config.yaml
n_layer: 24
d_model: 160
n_head: 4
n_kv_head: 4
head_dim: 32
d_mlp: 640
vocab_size: 2048
activation: "gelu"
norm: "layernorm"
norm_place: "pre"
norm_eps: 1e-05
positions: "alibi"
qk_norm: false
attn_scale: 0.177
bias: "all"
tie_embeddings: true
parallel_block: false
init: "normal"
init_std_qkv: 0.0395
init_std_o: 0.0395
init_std_up: 0.0395
init_std_down: 0.0
optimizer: "muon_variant"
lr: 0.00392
lr_mult_o: 3.0
beta1: 0.93
lr_head: 0.00751
grad_clip: 0.5
warmup_steps: 200
schedule: "wsd"
decay_fraction: 1.0
decay_shape: "linear"
final_lr_fraction: 0.0
batch_tokens: [16384, 32768, 49152]
seq_len: 512
doc_mask: true
train_tokens: 158500000
steps: 4882
dataset: "wikipedia_en"
Each number is 128 + 32 x the weight over its row's rms, rounded and kept within 0 to 255. Layers, rows and columns count from 0. Numbers have three digits each. The size before them is the row's rms in percent of the matrix's.

# q: layer 4 attention query, 128x160, rms 0.0803, rows 0-95, columns 32-63
# k: layer 4 attention key, 128x160, rms 0.0829, rows 0-95, columns 32-63
# v: layer 4 attention value, 128x160, rms 0.0626, rows 0-83, columns 32-63
# o: layer 4 attention output (transposed), 128x160, rms 0.178, rows 0-83, columns 32-63
q0 080:174144180149117124053168109079092077141132171124083082097116093098157134078132144074117162150070
k0 079:137117136121117102128144097147073158098104166135092169111164065111083140105125182145088140158124
q1 075:129170123172110125121182124158145097126154141107119103168118106102155115138173124169155053180144
k1 074:111112137133205110091150163092136110116161162174101089120110113108115148138128100122162162159079
q2 073:168091139110121120190155126124164083151094155077114111104171057148188127136099134135144142099122
k2 072:198134126125140123073173166132194155081150093155143088125098131114131127132116179084078126150139
q3 073:050116171118179068133090117147083143150125171137152091099106153102089093202125107162163137139115
k3 071:085130112142076172109155113127131106171203137121142121109100106070175117124147118146165117193138
q4 079:156168144066107123092085129141137139074172146175125101137149146097112092149050146135134118095149
k4 080:145134169165111093181109132159140144102138118118161175108187121094174126130100136119114205126089
q5 073:089107087119129139115199087121114145085115129119112204094158081198190160111166093128124124166145
k5 077:111091217106184216116110120118137095108083175121085132127112147085102074101170082162184093107149
q6 075:138103145158180187088116102096080166133183132105129132148093178166182097157105121141139153061146
k6 074:193125074108112106131149060148093052141114183122105124118117159155123144132130124138127168187139
q7 076:130223155116141158032117141137083130143134161093129090089168109094141153179086081135116106192087
k7 077:095101133171188110141155132095142118110169109145153127139139023098130145146133162099159122060126
q8 078:133080073149099203106098100163104182120082151148076142126128146131102092131126112095146133083160
k8 079:146118138129108111122198144104168073148080137139127137114072123139153095097116176188141182146116
q9 072:108073131182162113164076203158135167102194092139106074120131098121161131091114130171186138097090
k9 072:074175172128127135056092071076115102102074093136127204148134096102154137091140135141153162106114
q10 070:062130144159091127129140134134093090079173170137114069133176073117115150112137127142138170102097
k10 072:084158118097121127112106156151035137071068105124135146142164119169122066129097135086100145120122
q11 075:107157171124196148114115064151096121128056097136095073140134046179160217067114080138142136073118
k11 075:112098162156057130078116188108112118128045098159113138169108078088143091097156109148150165158099
q12 077:087136105114153136137115107186121120158146117150097132051148142124190083148093173165135087155122
k12 077:077145067139147138139091063110179108138127095151110139132116146131119157152131171093167216079130
q13 074:116164133154138136080147156085164135116125098111185155133172180123165112085140134208183130114153
k13 075:139132085105112147131151073201079100194163174139137190122127135099157164139137103178158124136072
q14 072:134135098140123118111135121132173115100151156162145128117074044146113113132085112146098055097116
k14 074:127099137135114108133110127130193163146125125189103064096150167122103097110102103131156151125110
q15 071:134144086182171111169105129156106135146105154131098152134088144143189133129124168117088126134120
k15 077:150128163079113090130115125110186107100162102106163143113102140141144117150211131127133084106146
q16 082:204094150063104115102109126088147143148138108124100053160104128146125122105181167121137096185145
k16 084:165146141123170140119142113203109061091104135103062151123100099096175163121118147142131178148133
q17 079:105140121129168152137100135126054109130131193152149142149155121171168113112106102131212132167139
k17 086:170132090127125184150088124145194111121176146097119148157178132151127078150133089158155178139172
q18 077:175135140087083130081105169131118133118165123136120131110141129089126194178139118211172120186109
k18 077:138141142128137090093113131184127120191121135138077154141084120179175126126063122147147094128123
q19 077:170090091135116139155073079144119154146140111166112097085167187112120134122136157120108097143144
k19 076:159149155071090161122068153163126196113093140149135095116110105153148150127127119126125108156127
q20 079:158171174161153120140126120171112131063095111118126115152125125121122141089111119132156168086111
k20 078:106152051152159176117095136114102100084173132143140106171148069152144111097150152142147114057122
q21 070:107137122046148114126105096166148138125153091127143161181121140099173181126167140159128099163096
k21 069:123163115116140158131126129108138120092075120154093166151174138147105160139111119131185171133183
q22 080:133096164116096119088186145094134148190088087158118082093109070081106150073114122169169088087124
k22 079:100126170155095135111131125109141105132142094095134134111119152118173168165159141125024141150129
q23 076:164120168181154145134113108096171191080180184134117097162160112106153091140114146176122170112204
k23 075:132129181167117153100083188180085038109124049131148159170126084092186108111113108125150127143086
q24 078:084114064155121207185207089067160106165160130165081164104085179150185166131143169136091163109094
k24 079:122157127109112109120087140099171121108131185138193127136093121052116121083117124145107122068127
q25 072:167109166168141100090135213131160152115184092110142128144194026123163123173120099144137103164146
k25 078:169113126109184094116139047178149078092145092151114187133103139101111152150038117123111153087075
q26 077:150154127106115163168146176096139123141169190103107114133088119076095104166117141129072161140128
k26 081:120131079147117142179118158181110165105139110147167057174115142144155214136141125160113119095131
q27 080:161074155073106106112167143196139148143124138130119142187154128100103133164189123095109116124124
k27 081:115119106094146081116162098078108124109172080139130139137141072145114110173111131165130089100122
q28 083:118105102178135093144175094141093142129099131168065102188124049146097084141106107113169086245168
k28 086:123170176166145200114110142149100185151110118070154153128186121117153094123095118073147097116085
q29 080:086180111156165050120125167126133114090098162106155187163162110142151166088164098120208119142122
k29 077:153197114130149187095131148092094082134185119146122142104076077119157128104082133122134129112100
q30 074:142117161135189126104130122110201167113186130134154151143148092079103133111116156098133192099064
k30 070:112126087142108136178124075091155082065163136138141167156135098139058128163170141144134181168146
q31 082:159068146125092086187059088173172154100183113106131134081102165132129106196155129094117090170122
k31 080:175128117145161070157128099170196121158146074141150129080130106115125101180125157102204107100168
v0 127:150106170167129102157124159106120136096094120192119131139176106166118174076119136140159133159113
o0 130:118171119077122112115164131135115157171131132120088128092063125110108051132128144091097159109174
v1 132:087129104124118114145115141129170151102172162089162106194168127142095169085160126137148155135090
o1 137:156090152148114127195131155148097123146056074113165104096100117091164073115138143076111127134172
v2 138:088162120155154069151131143169176164128126146097137082107141160148115139165099157108170129139114
o2 154:123106117100077162146081124123097133154144117156127151109118129110154166092137100190071147101133
v3 129:141126124080128175081175131113164106178038086202112121156154109085102111096137048112070148155119
o3 144:138121141162126016105112129147084129107174164077098149105133136170147168209154161145167135123165
v4 146:128188090145127111148139137106137065104134105137218160134096165112151120165132141088086151074100
o4 156:112049158136164104169154131146142164190103141104096144132082129122164141159167146127175092154157
v5 139:128141142133079083168121104155113176066130133055116128157093114138184183124116162127116105146123
o5 143:102135111122165171093152121106142086192171127177195121121156183062076074111123094123184131081139
v6 129:150138155079069137116170150136169129150106131098117124156197141159134091091137174027104116183150
o6 139:068155095175163140172116146109084098119117114160137172023079104085092136175106089159118147113049
v7 129:099152103131188111120104113154140182189129130089106112221075108157126071165129146170165105165147
o7 137:181106084133128118121108121128107104093125097143092131045176123137109156106118150078093088056114
v8 148:160201178092118093179154171108184116180129145110135094108125135116104114151155073120154087138115
o8 156:084047074170129121135101089177071153090148171155148146131119142192140091118094136158161162103146
v9 145:123134119185124108180158081147130129125115132078102127133092093115085164085156137130112114204098
o9 160:124125118072119120114163095145162073157117128172131139116155155117143133132130110129132105081157
v10 137:097143131143123141130136038109115131136090114101171142124122078123100125097213117120143107104137
o10 150:191135166137117136127114205123132128107152136090121129100153116141183128132138120164062158130063
v11 133:226121160137099122168071105115156082153165094133140101112088136121132130123097106125115143078134
o11 147:046138125132148172169170130143157161083139156111128196170176132132155120190143103173151103194133
v12 135:205128162139123082162167147142068175109183090162101115118224110110134153100135093151159141184144
o12 141:094155134143129198116107134170162144143117190127143104122006133184096086157111111086143135054140
v13 130:116068097156131100100123147124159124144131072111116128139138139147140149147141228138082176148099
o13 142:157175137086154177130156106109139162101112116121106157081119102101159144105136052102208156097102
v14 144:105148117158140107134143158119081093091146110107216110139071142162133112127157128175087078132137
o14 158:138086163139114141120122137133182130169147170130139130138144170077110178160122162091146193142134
v15 128:181099125122139090165058148170128110133150136180120130115174123072127118157149120091135147135057
o15 146:094162114137122112113168112101076132105131136110111128154066117164103139122153075123094148130199
v16 131:136117144136141125185129135121172144109103123125063097108175101063153134116108093082088092152134
o16 148:148131095129136116054130107129117107149169108076159166136108164166059152168133126126167139125081
v17 150:126096190129124145135089155133188142066124229116126157098167167113100095101095162127119158151158
o17 161:156146075181116145110162094117109172204157101133155085131099091179138169150119088119139138171094
v18 132:106162119182107101115110149164104108108155108103133179117089168171081134078084110082103118107193
o18 148:158063135136154188140134125105141161137134146110126096160179093073134091151140152149122148170083
v19 124:071118161055170093091105124115149104133134131171088089194102093139138112153177125079090118136179
o19 132:168100106177111122155138108099147153142152135101161150083128176106128133137130147153155139101108
v20 124:158119148088142087159062098100125080059100139102139093130156086164134140078119169106164138127140
o20 137:108164091145120183134160149137160131157126117135140128097097189085120135206105104156095150097112
v21 136:100158152159191160141121188161114119071112139148133100162143092115188161122133081099170068112100
o21 155:130102106135066090098138038094108124179135119129149093111114149163101093140148145186087116143141
v22 135:123136117141154135135204084112137164146102204088173124123124114108138077085088158138078147110191
o22 151:160144115121133158123061147178155082094131055167079117152138138160134157210152103098137094192114
v23 139:158188173100095118097090138155146135103177119170074152086100094166138173137144216057123128148164
o23 155:090085098102114131179186090120100178099111142102164119176165128057086061118070049215145101115067
v24 131:110128083128131189077145159096126107096113122088077121083104137161103119077143141096104115074183
o24 148:154126214114108080144095097104151163133105126101190124108166147106150151169143124114167159168088
v25 130:071159151121120082116149122126110121089114145148096099075100122126102129139092126099177094109208
o25 144:164138162091147131127092146152151144167115131129155132172125093105144137086139135192077098098048
v26 136:088176145152088118157163156166156111195116160104122100153153135129083122124092105085106138103187
o26 147:144112108116156157093070095117175178105165102163135173114119126196166135142140124155143157142131
v27 116:115092115144137158092135092129174133137121184108068091144115115128162167153167114178114121156105
o27 127:157157130081173128186180173120048099098130085166139117131142118103145106135121151090131119143100
v28 128:143098106117152123149196123090159100115114095099129093199091098148153116061114059155108100120097
o28 131:099147111144128176131085144137121092111170108170144177085160204081102099193159196085184148159177
v29 131:110135118120102154139158117095163074138072138111087134108155161106091074092101136118054123121157
o29 142:158115174105160124115119130099092155141175093139157131101078102144163203159178142160168162148086
v30 119:192090169146141172136158124096121150113161116132152184077132146096140106140157113141128128145118
o30 129:117130099118063117097151140169153114142109162171115086160118082138120105158065143145148127123126
v31 137:142077196135120161081027133158127131127139081085126128153126111183127166113118174115129087151135
o31 145:156173088158168121105181153139150104148088175171103128107148154109084077113123076132142166116117
q32 097:094149140144103137116146109074106114133083165136115098131126104110103150113145109161123132144151
k32 099:134182109145175193086169036126118070177112136142156076151098049191074088157186146168059129162066
q33 097:126157110146126115138128094120150145100167095129156167130168153112137144149175128135207137166118
k33 097:126094159155123114138152090109174145143153122141144142217093181171089171085180121168193061116158
q34 124:101043104113097178138145127130104127179132162173123083126082124132091088092101169146083083107175
k34 116:119109133078092163139089153082177137118156164094187083043095130102110163134169155125137143110137
q35 115:112137132156077133110116117221184163179119103131137090080100142113133189131105157170092132094114
k35 116:128125138118128051148110138111181130134138125071123109120133095076195182092110091150083101138058
q36 109:147169195109081146078109157090120100149148108146103150139192150080110162177137145146195137181057
k36 106:130160123152137123142147126201132070189139130213097104116155107211116109118096171096134084138100
q37 098:158164158098192158101194151123180104085118081131094121126134086156142132120147170172066171133117
k37 113:171185162162071174118118147148141123073144156093140146140136107172152120141145168111153160138116
q38 115:150178088151110094157138106158111111129137165077105120135106107140132173116112157177156142131133
k38 117:160117186113109183119153165126095141139122139162113173147128060046076110113137123142074067149098
q39 107:139116134110107128122146129120164152130119109129142135127197159164115065136118057146186092216145
k39 107:189106141116080162120057143144158185098109124134156138172071115129195110143148136143092117129142
q40 105:094160105073108138163143099151191089139147095105093113129133136088102089162130088122097157073162
k40 097:157117121090106182122088087079101092186112123145186146146160160142194182126136113120122083136181
q41 104:126106120151124132097216145086102113133110125097100115115088108158102212125183067145078118091117
k41 104:119161099153143133148116110159064141188110121117098092089134133092066163140072090153145119149134
q42 100:082120119092111082142081154094089137125118156116102151138136157103105099160176140096118168166165
k42 094:158151190180159111099117106139104080109054149133177045107127192140057122094160111071085160137138
q43 103:146122173099098157117164249189140100133094117131142149132143091136080148088132122130158089098131
k43 106:180155092167186118141139071162115054064153174115137089131098074120105102148071133106129123148153
q44 115:080124100142137174082109138117106084078118130109120090165131167127176146117196146086141071122135
k44 111:071071135156195125086162176038083111143141177089116234135146162105145097168165120146078103132084
q45 100:139170107166135173118141127109092166071173187131112067085127127147147140161089094155119175120156
k45 097:103118149144078075080185156166081098121035164119108105127138111106134120191172106182122092209124
q46 110:127083133136154125129101120167111090140154098111191140171136123129107147146108119156154111125121
k46 110:136109151134181146162111176097102193102116144147123071068125167163115105135086094128095070167104
q47 113:121115132164154150106148123103076073147155101071075114123128106090131112110160154112151085111204
k47 113:139110112178162137157119124098131133147120141058165126154167116118111123105136141072114129101151
q48 117:130082073134110141151140135148123125118116115100124141138134126157084068141126083093114096129147
k48 118:044116099175153092137092109116116144175090165092177120178120164118107055145074116100099143151149
q49 115:096122109195108112082136157130121085152102086147145106172193135148068123126131155131127126113117
k49 113:093178160083161151120136138075114087135122063133122134121120077140146143116147163130105113100163
q50 105:116074190116176124172128079060173189125215067115120125126143131137136122191174113059149088124159
k50 108:159116157158168088146139118157105146149175091107096127197142099107114152154187088117108136142135
q51 104:161160168140102162167173097145195148184156094167118141083136147123082192171083128149121153125074
k51 111:152145149161062101151156132175137135135132132142104105171133122103158149154194150160165146082139
q52 112:099080126128160099162201097180142167122157077108166154121148124098152158100116081125112095179109
k52 112:092109078129190077142115153144109095134156140097160077131112135165136109153086098106152100191103
q53 109:117091137180115181109111118131172149118143191144157121124145065111203147143109121122133151139103
k53 105:139143096089088143112086120123129122145139167060202135120142144166135159145102144073134084173125
q54 099:130148133125134174146157143132072136092142198150070081097169172084110148159129098115087135200130
k54 105:079148131132095094119098150174163133106123098118124090163135120059114140156185110112103084132167
q55 109:090138130134104126136154152106154135105168126149236113116113148122151095114114146140132152093101
k55 112:117141116165182127101159142110094125138167050090145106066133175133144110107162082098099083125130
q56 115:131104100136136113084110148139107101170079135101143140131156098089095119136136132098110061183087
k56 109:083186132189122126101112116147091186177138198107117061152088044165134175086096088093123106188131
q57 104:126122156133145157176172128162120114112124115087117131167092205129167136088204108171120126123153
k57 101:106154115073116132135151052164126166162086168133165140163101176175167119151162122084109095153089
q58 109:163101151149187144130201105182087074172123105153096128147141126131138134088135154134176124152066
k58 110:119123106109154153092139116130122133123123191156071120136050078179087113072166155115118087043128
q59 105:130120135122165163169150157110138123078073148131145129098180076126096161125106106185170139085091
k59 102:086140087129158124113058161144160068114182110174209116138133089090126094176104110099122151167137
q60 111:206116182115118094178106098164163136102088116161137108082132150143139083161096161140150084100123
k60 112:176135122101125057113116101117134080135155109079114146131073114131119138075187163117109151161158
q61 118:132160142079137173145177102102102147128128146123147133129134087151134136118149122093162120117145
k61 115:149125043154131151094152114132128121067097193132122121116096082133130064174147108154118177142159
q62 110:156081104142120190112049159121123186119107152180142113154116142135115150106090150167107098104139
k62 107:161194141150070120133127118110139050138115079148177138142141113111107169131116102126144153062080
q63 118:135094156095166114195078135114131136047138110128143087089137141097149126122104154120109091160112
k63 113:117142201097089150135157092111144096088196081131099132109087161103148107101147103113128175117128
v32 091:132063075091094142139142149131147081148140097124139118156113201163092087116129141104159099105124
o32 092:146170143146107116138129129081136145157153143077152131089151127131123211115159124097120138169146
v33 095:071145148096111165136132173186167125161197113161082135153138057100126086124133118064117129147169
o33 098:100157065091129133094089079124124114145155084097166106100151188141106131084133136161142154105095
v34 088:071082087091160121140090143124100113067135119135136082152159116168158090148153141128119143168101
o34 081:118145143130151108109088185162129139126101149088147170123069156074076158126094162144157177051121
v35 098:114093166103104140081081119175174138148190119103140174139111079133123132159141096078158128172183
o35 092:108190119149104142125110112129109116115132167146139115097147183115180086124131109119140147109142
v36 088:137101110134145221080145120175149189128126143123105170170088108126136113103131147075184119114096
o36 085:099159143158175073120128106150079127158096152139179105110134130145068113160074075132062173148146
v37 084:144114163138167145117145158153121122190066105124129158117090138184173122138149128079108086149133
o37 082:103187114158121128132099091127114141073195153145148111162169055155070088121079102149134134097087
v38 099:133191099101128110113130149148140119134112128061156136124148168096155074156122155143085120181132
o38 102:079121216182129159141085152166105071109141121149144063145119094036157115148096103142196152156101
v39 087:094079127155112126114181097163107132197103134135169177145172179104097088148189122102109107125161
o39 084:117208131142185164128113167144120103060142129122124105129145108172108118107067127120146130092129
v40 100:116109127154188175112102102132155119085077057100103164087117095128095152137089141088139147114136
o40 086:138122143084083090110132162128135140122116166137101124220138151137146118141151141151154089130106
v41 101:144154118109093082124145147135165159202132120124143101121169184101171123176091130106131184157151
o41 102:154101215200181142142048142107108125112118154165142120132092054139081149076132092137091129128087
v42 093:117147088157135146113131211169102152079132198138093126112115133137148132107078146175166176125165
o42 092:157119140139118111131176089151152130182126080135147136105146138092076134122119103080104062142096
v43 086:179113102108193072131154062113099176118091104129158184130129155143123087123111121113100169123125
o43 083:121145130116103154179121095104166070122151110105095105067098081143112190150129117136096116150142
v44 094:144093117114150174140112116117141124063167173093106133153132105178110158029125105130126149138135
o44 096:199117044097096087130137152130109174226162097151158173112119129148101118200148127104072102066160
v45 093:128089081101194125114154108109091134146143133126119138127093118087171056079154195127056146162138
o45 098:152206121181145137085107092099140110108123198127111129158180129149077162187140076090170143148085
v46 099:116060100064208086108131166137132145124136089157106138186146149120112078136105153194143167104111
o46 092:202122129150115149159154094125138075158129136064077118060127110136112209176149143103097126073159
v47 092:152120141130123131160156178104126174100141202170160141119081060142127107141106156121103091123169
o47 092:083081081081075116109139049151150126220137146144097110119172160139127163114133116168070134126073
v48 091:123135097203126103102076117149088127071132142113120110189128113182127118075146187174169165110147
o48 089:157130090046087139113185121140148148152115145143103138129099154134092089176097144084115168148107
v49 095:132128076154158159161129110102158138152192099103202097144154081161054168104147140116164122120149
o49 091:115152153140091113125149128127108110140111125066092139126075172113178170123139117200143147162139
v50 089:101127105161185157190151109116078166097168115133124139165145138061098104161134099126096138112117
o50 088:144172133137125106114125222089178073132117139066139105136082095151154155130170117084171175112141
v51 092:138116114114128173152117143121106093142123079065134147123104139139144108067152120126149131145143
o51 097:138161142155096148071189100121114106165124169145103154172088126162117092156122107096130122140095
v52 102:185122144135088140132072090182096084104137126132155090127137167149097128097126132102145114135143
o52 103:118148109095117137068138130122130105157198139132159128121107168162097170087157142141172169117109
v53 083:128120109085103141118171129116115175106122193096102126155148101086126149169099097134219138092120
o53 081:096145147107139127154140118111153089153091095175157182105110109093149077114162179182078164118127
v54 096:076124105133175174167089088192069130134145106141159141210108102146136118154145120123156133153142
o54 096:158094128117142139091117099126168161102144189126086124025111179143142130142097128107110189090107
v55 095:093100105111123174102139100106147166121148169127109120183142149118135192106142181092140125090138
o55 092:131160093097150075147134201105074122107171114114172130094135160111148089161177116190114165123142
v56 098:094120146177138103161152178212133132145093157152114172128111113130132125200161131099135066090137
o56 089:099203100152155132078163087115152104126118103067179118119137128142152108022117118084132151070159
v57 087:082163149137156137084101148154097123125213144156164137094125122152162113090106172138071102113172
o57 079:108158141168127139134097095122105131079144132096123145109098163032166115132096129129170147176031
v58 085:121125168080108154128118152143123131140128147107166178069112150101082117194119113157074122147142
o58 081:185108148202123084164091130130166096136128121130108059143093073154160086092178113167140130110069
v59 093:099155089183100152022190134092178130157148149109188130108139218121116083171111153105143154163113
o59 093:109195152100140107148086148182064155106122107157132080134121076166118140081126099123107127139084
v60 106:124045142124139108213148128099133088151112105131120158153130109126127127130090126112120085148084
o60 106:117194130103115122092147133137150168129190173087147127145134141172162123153191115120117160077164
v61 089:192110179136112144156117190189148104141155128168140115164162173173083149109126114070133098099085
o61 086:104123116119084107166092133122153120156158174090147121134066089083114130159114163195102144132146
v62 083:119148088104160202114086122138100150143110153139162127111074144098074095090185125137124178170128
o62 073:165127134163127052071206107109149116098176108141141108145130136174127122129125121137116129137082
v63 091:113153116123096128111118054080114096103154080124136095083141156148206135148130166134177151095096
o63 084:151126146146157126089133146156077144112087157123128128122091101107066131131097095110128062163212
q64 097:164116151148143173178192196120142177110167139071124108139150149107115059100109091138109135102088
k64 096:107135124130105159066167163089125115171153130125165151054139126113106101134167152147150126159120
q65 102:128154086121128145121158143185144135111074065103125140139141138156111144173129129167157112110114
k65 107:081173113136152064101135080169148134136113104145104124112140107130141109134103127170102162133102
q66 112:108228160135150090103132091132166048095181079143153159128158133122160142138177173167098128118090
k66 108:146180136171121102137153165192171146118061108167114119100119149202134039100069140170122164122145
q67 113:048142132134171129103114150134115102097164120101160173153151170182143143157142138060114063156102
k67 109:097117146114080129143138152138172143212158044157108186168121137171078133166167173114090121116160
q68 094:119134193121136143085134137128139076157078134147082132101051152137115126151156127147145126163154
k68 095:095090137155145146126138109122137099090206101145128172179145102105132186130108124100176132140142
q69 100:114073126057120186114142114189103108150074071129082150152145191151074120075117150161123143197064
k69 102:132170124172099120176167083183118073191173084110093039075107112109100099131088122215136144100124
q70 110:120151088159108116094122076219082128099135159094108112155159133150199115149112108126139083111162
k70 113:131093164139147196197163115158123184188164151101089186137148155077102057102099095093132149104198
q71 092:122131150151158112083110131080105083158130176060089109110092113147120148127095178074083121217108
k71 097:160111137131111174141121136111161153158137161105110136156158168126103118072116130099104105123119
q72 100:160121073139098066113166140088084068091148112100159156128112166115101131113135109126126074166108
k72 099:129173157140093062193115133156134164176141128087154133133161124085164090144104073127127112129190
q73 101:132105140074090167123155120028170085203047128115120108097053137102048123111148146169106128074118
k73 098:110156101121144168094099196139145028075108098094141089107155075108127173138095091144112137146128
q74 096:160124148114141131118176124172148142147077165118088096124109149206162091098092102104104040099138
k74 098:121107161082146145098096148151140105146116099124090170105085177131160083104222135089149158144117
q75 093:172094100161157105117125158078150139180060138097058043129144117092041166104102153143092118131089
k75 099:138221124152105158147073116122107069106108148107139117108143101116112164162118123153167133122083
q76 104:084133121151146105082096149115069137124150172155126121066132137092112107155135090071105088123122
k76 105:076061159097137162060142179156144116125150151119129146167121122146116108126178117131172113190137
q77 111:120120124155101188146155132129085112091156091139201168102167110166117166084144133093174158112114
k77 112:107151126128096099078133126179154140138126090158150149138111090134133128110116109078101079144120
q78 106:126057144110163082182116120172154162144099151068141084086122233121084136102123183092103142124168
k78 099:138142101078139152155122147160048118199116137114122119117068142139129125180122098170163131161114
q79 098:136060143099153112129096097129147150121182134108067171135179093157137119175202150126156177103152
k79 094:115136178135102117148131128092084148138134112162102143170167130103146095171121137121118143108081
q80 103:125154124080106176126114113161137079087188093093169180126100188128184087154126074106091166064084
k80 108:148145092144176134136153163173180147134157126140120141146104206205096116125174121165094112192146
q81 096:134154117161191161154134111123099170134161133124168149127148201113130101136144097125132110064126
k81 100:122126051163144120159139088125120163110145128134086151127081131111174130181076141138192155146108
q82 098:098143124177179168153165106018146166144132107157098137133165107099109078187090105093083126151103
k82 102:174146134124189133100132151088138101086080115116133144150126136138127102161159138117073103114118
q83 104:175120202093112158143116125086087082153099152139151116135121128092153102135114127118112154144123
k83 099:174124124185161152151102161108116182139084161106097098100113100129121180133125127062140146116163
q84 093:113119080131162070105120105126107137090180155127172068124122137099137156170099141067147150071074
k84 096:087111138164162126178127157124120163165083121132076114150142203138089135105152118103106085127121
q85 115:107095149137158068148173106139139156148146102124094184072167180100140110140157121076133138125155
k85 107:124111101094144110126157055135091154159091124126124093146086138167145098180154150115104174112139
q86 100:111084104172130125122150171162103137114098115155105062130080119142124099091173200086141118118170
k86 098:126127147112163134149130131068123050082149163130107211175111116106146128075100099113135135120103
q87 109:148136152113080156136120106119107112121151099136106180135137090138123154107188101110134116143145
k87 110:136083137104203123204151154079136117106114140091074170140187148106129107131154112141150136118155
q88 097:157101134114122134095122136105124155137159123119095171058175111099085129127099134105181166040213
k88 097:179148092083144138154169141120115154125143175137143080133155130168124171139128165173107075132112
q89 088:145145143135132124111140162172114157076153123114129069164153099080130148153152119104190098105116
k89 089:098098113093092108142074123086120125121172105121144158142118165086112114142133158142162063174127
q90 087:177128147147133124165153195135162110106077118072084153114156078101097175113144106129116085140087
k90 089:131105112141180156132143115134087140134146134148141133094116070124112125177099102136138087162125
q91 097:095089161103117148123088168074216101084086129099221121088113138106203096151144136155117074091132
k91 092:108128123077133133123232118156152177111096124129112172137082113133185157158184200097109075144034
q92 107:152154172048138168125128144052119110101100117094125137117143204173171184138152110145141168151084
k92 112:101197090160093142128198163097084133078098124135090060127084109207103160118073101125112146213119
q93 103:089127133091139085128118156196128114170195144114149129104145165119094100218088110155117122112137
k93 099:117133103143068134131106092158186119146133161133145172124205142116147170157110177127094142116109
q94 106:089088093125105096161062153113157151128163109114184125104167142146168128075130071105103105121115
k94 102:155134076100148121101130167116134127136110107104104107220111118192143119136172132106096080174094
q95 101:106105140132090113133131098111142167172109093133120067099120184125161106091132158164070140123137
k95 099:119109096081240090103124101116157110181120163108153137099145128114108126134168091117156120164120
v64 085:187114153133111112070100070175141123118096140169129132063116056101099145161127081156124182123142
o64 070:104132153121168154160135100139197120134129124130161120127114169141125136115080167072118112106172
v65 082:080156085105076084130152147196161135126130145130120105188135081184154098128107221126108173130115
o65 081:185129161186105046142112118077108139074146163112114128147109102163177142133109094138153135150168
v66 074:129133108097158097152121119144126127182103153110155049127089162076060065167152104116055153120107
o66 060:108093147155109082120131117154085139095180159118142121095155089161141125110120132201137116123147
v67 078:133121197116111143135134159134111113164127056151123127160143134155127127065173100064145142142157
o67 065:129121090110145045170103107186137130112151144137173121108074107152081129168103091121150141141131
v68 074:142159151138131106164102154104165135079109111144097114146112127148135119128152143176087154120133
o68 062:063127056104117146120163147166163160168118166150105114163130134188089093134136120041143154142151
v69 083:101101185133177123117120152153088083152132155121100135079206146131111122179127092118170116126153
o69 067:094157140099199166181139141122117112140080097120147175130175150098118089092152145084171151134134
v70 077:127142146103168072168084115082116125153150089109143127143145119157089139093095095161107099111112
o70 065:115106109202119131121143093173138117110096191115081077132131121097195159100138176141143178111107
v71 078:059133224153077140165140131087140149135155124159138087131130184147081174111168131149119142116118
o71 067:175104091138138072104128139164117127100121163127154122151127089156131193197078175128107077156133
v72 081:148170100162054089147145102148133164072074093182112082123123145150147144131123132171123116135137
o72 071:138102156107137143129086179120131158093211142114178200123185092114124064110158098087135089160120
v73 092:135248076144094152130198098187127156156154091129126109081092107124151140120112151124150112126127
o73 076:149127133158084071118084176087101103095161135099137163148098097057170144120133123132133138120152
v74 081:088110107139166100138128107152147103095114144138177099156102094095134131130109159156136086171109
o74 067:153103166108163124167069160099107142129135096128159206083178077082118067152152099163117140140089
v75 081:125139149130129061123166108096127149103144121088072180141111098079124190185148121160161167147113
o75 067:136111148111162058127098094168085142133090142149170116127108110174113147139155105087079125171122
v76 081:081104131129221026156124060107101112126132114111120103152078121135134155094095123111132143120140
o76 066:065112130133150147078109192194142141118132168128125063103050157166075105130110129110154145119138
v77 090:055151103169115080156113146158111141196151092158097114128146126088128149147128140125152225116137
o77 081:231137108115122112109159200142090155107125130123139124128089156122156169152112137143098106144126
v78 077:162131087103099108147173100180092112148166190149162194062133168157123136079096162120122146097081
o78 067:112058130147123082116101116120147085130147115127150128147104117138178131204104100109146128127141
v79 077:154150177072188137113148150177094162154157064112083149189104067161072142168102151091135114084101
o79 071:125161121131120091093117151154123137082129069155180069183096151164088182164152134151080133132132
v80 078:141078140132142150111063069072135118065192068097183203141119144123054121083138106131107150160118
o80 069:124151096102131167165183111153162139185080131168128096120135130140092146149124128134118132119090
v81 085:138107131125154121142103196159135165040117158140101130134137124081146089084172150146187146178119
o81 077:129134162129087101121083068140160116133143127128146115116171125187087196129083118108125149098141
v82 083:043173068099161171119080081130106124115145085127105169133067095122175133095069187182071164153106
o82 068:158127082136065125097134166125174188138073128101131099076116160120114106126168107083089079105119
v83 079:159100172112116121128107167134159148117125134118113144148137098140092082132076156126126126060135
o83 072:125137157129132155070105165154158122134143137104141115155090163094211145192157142161191138139175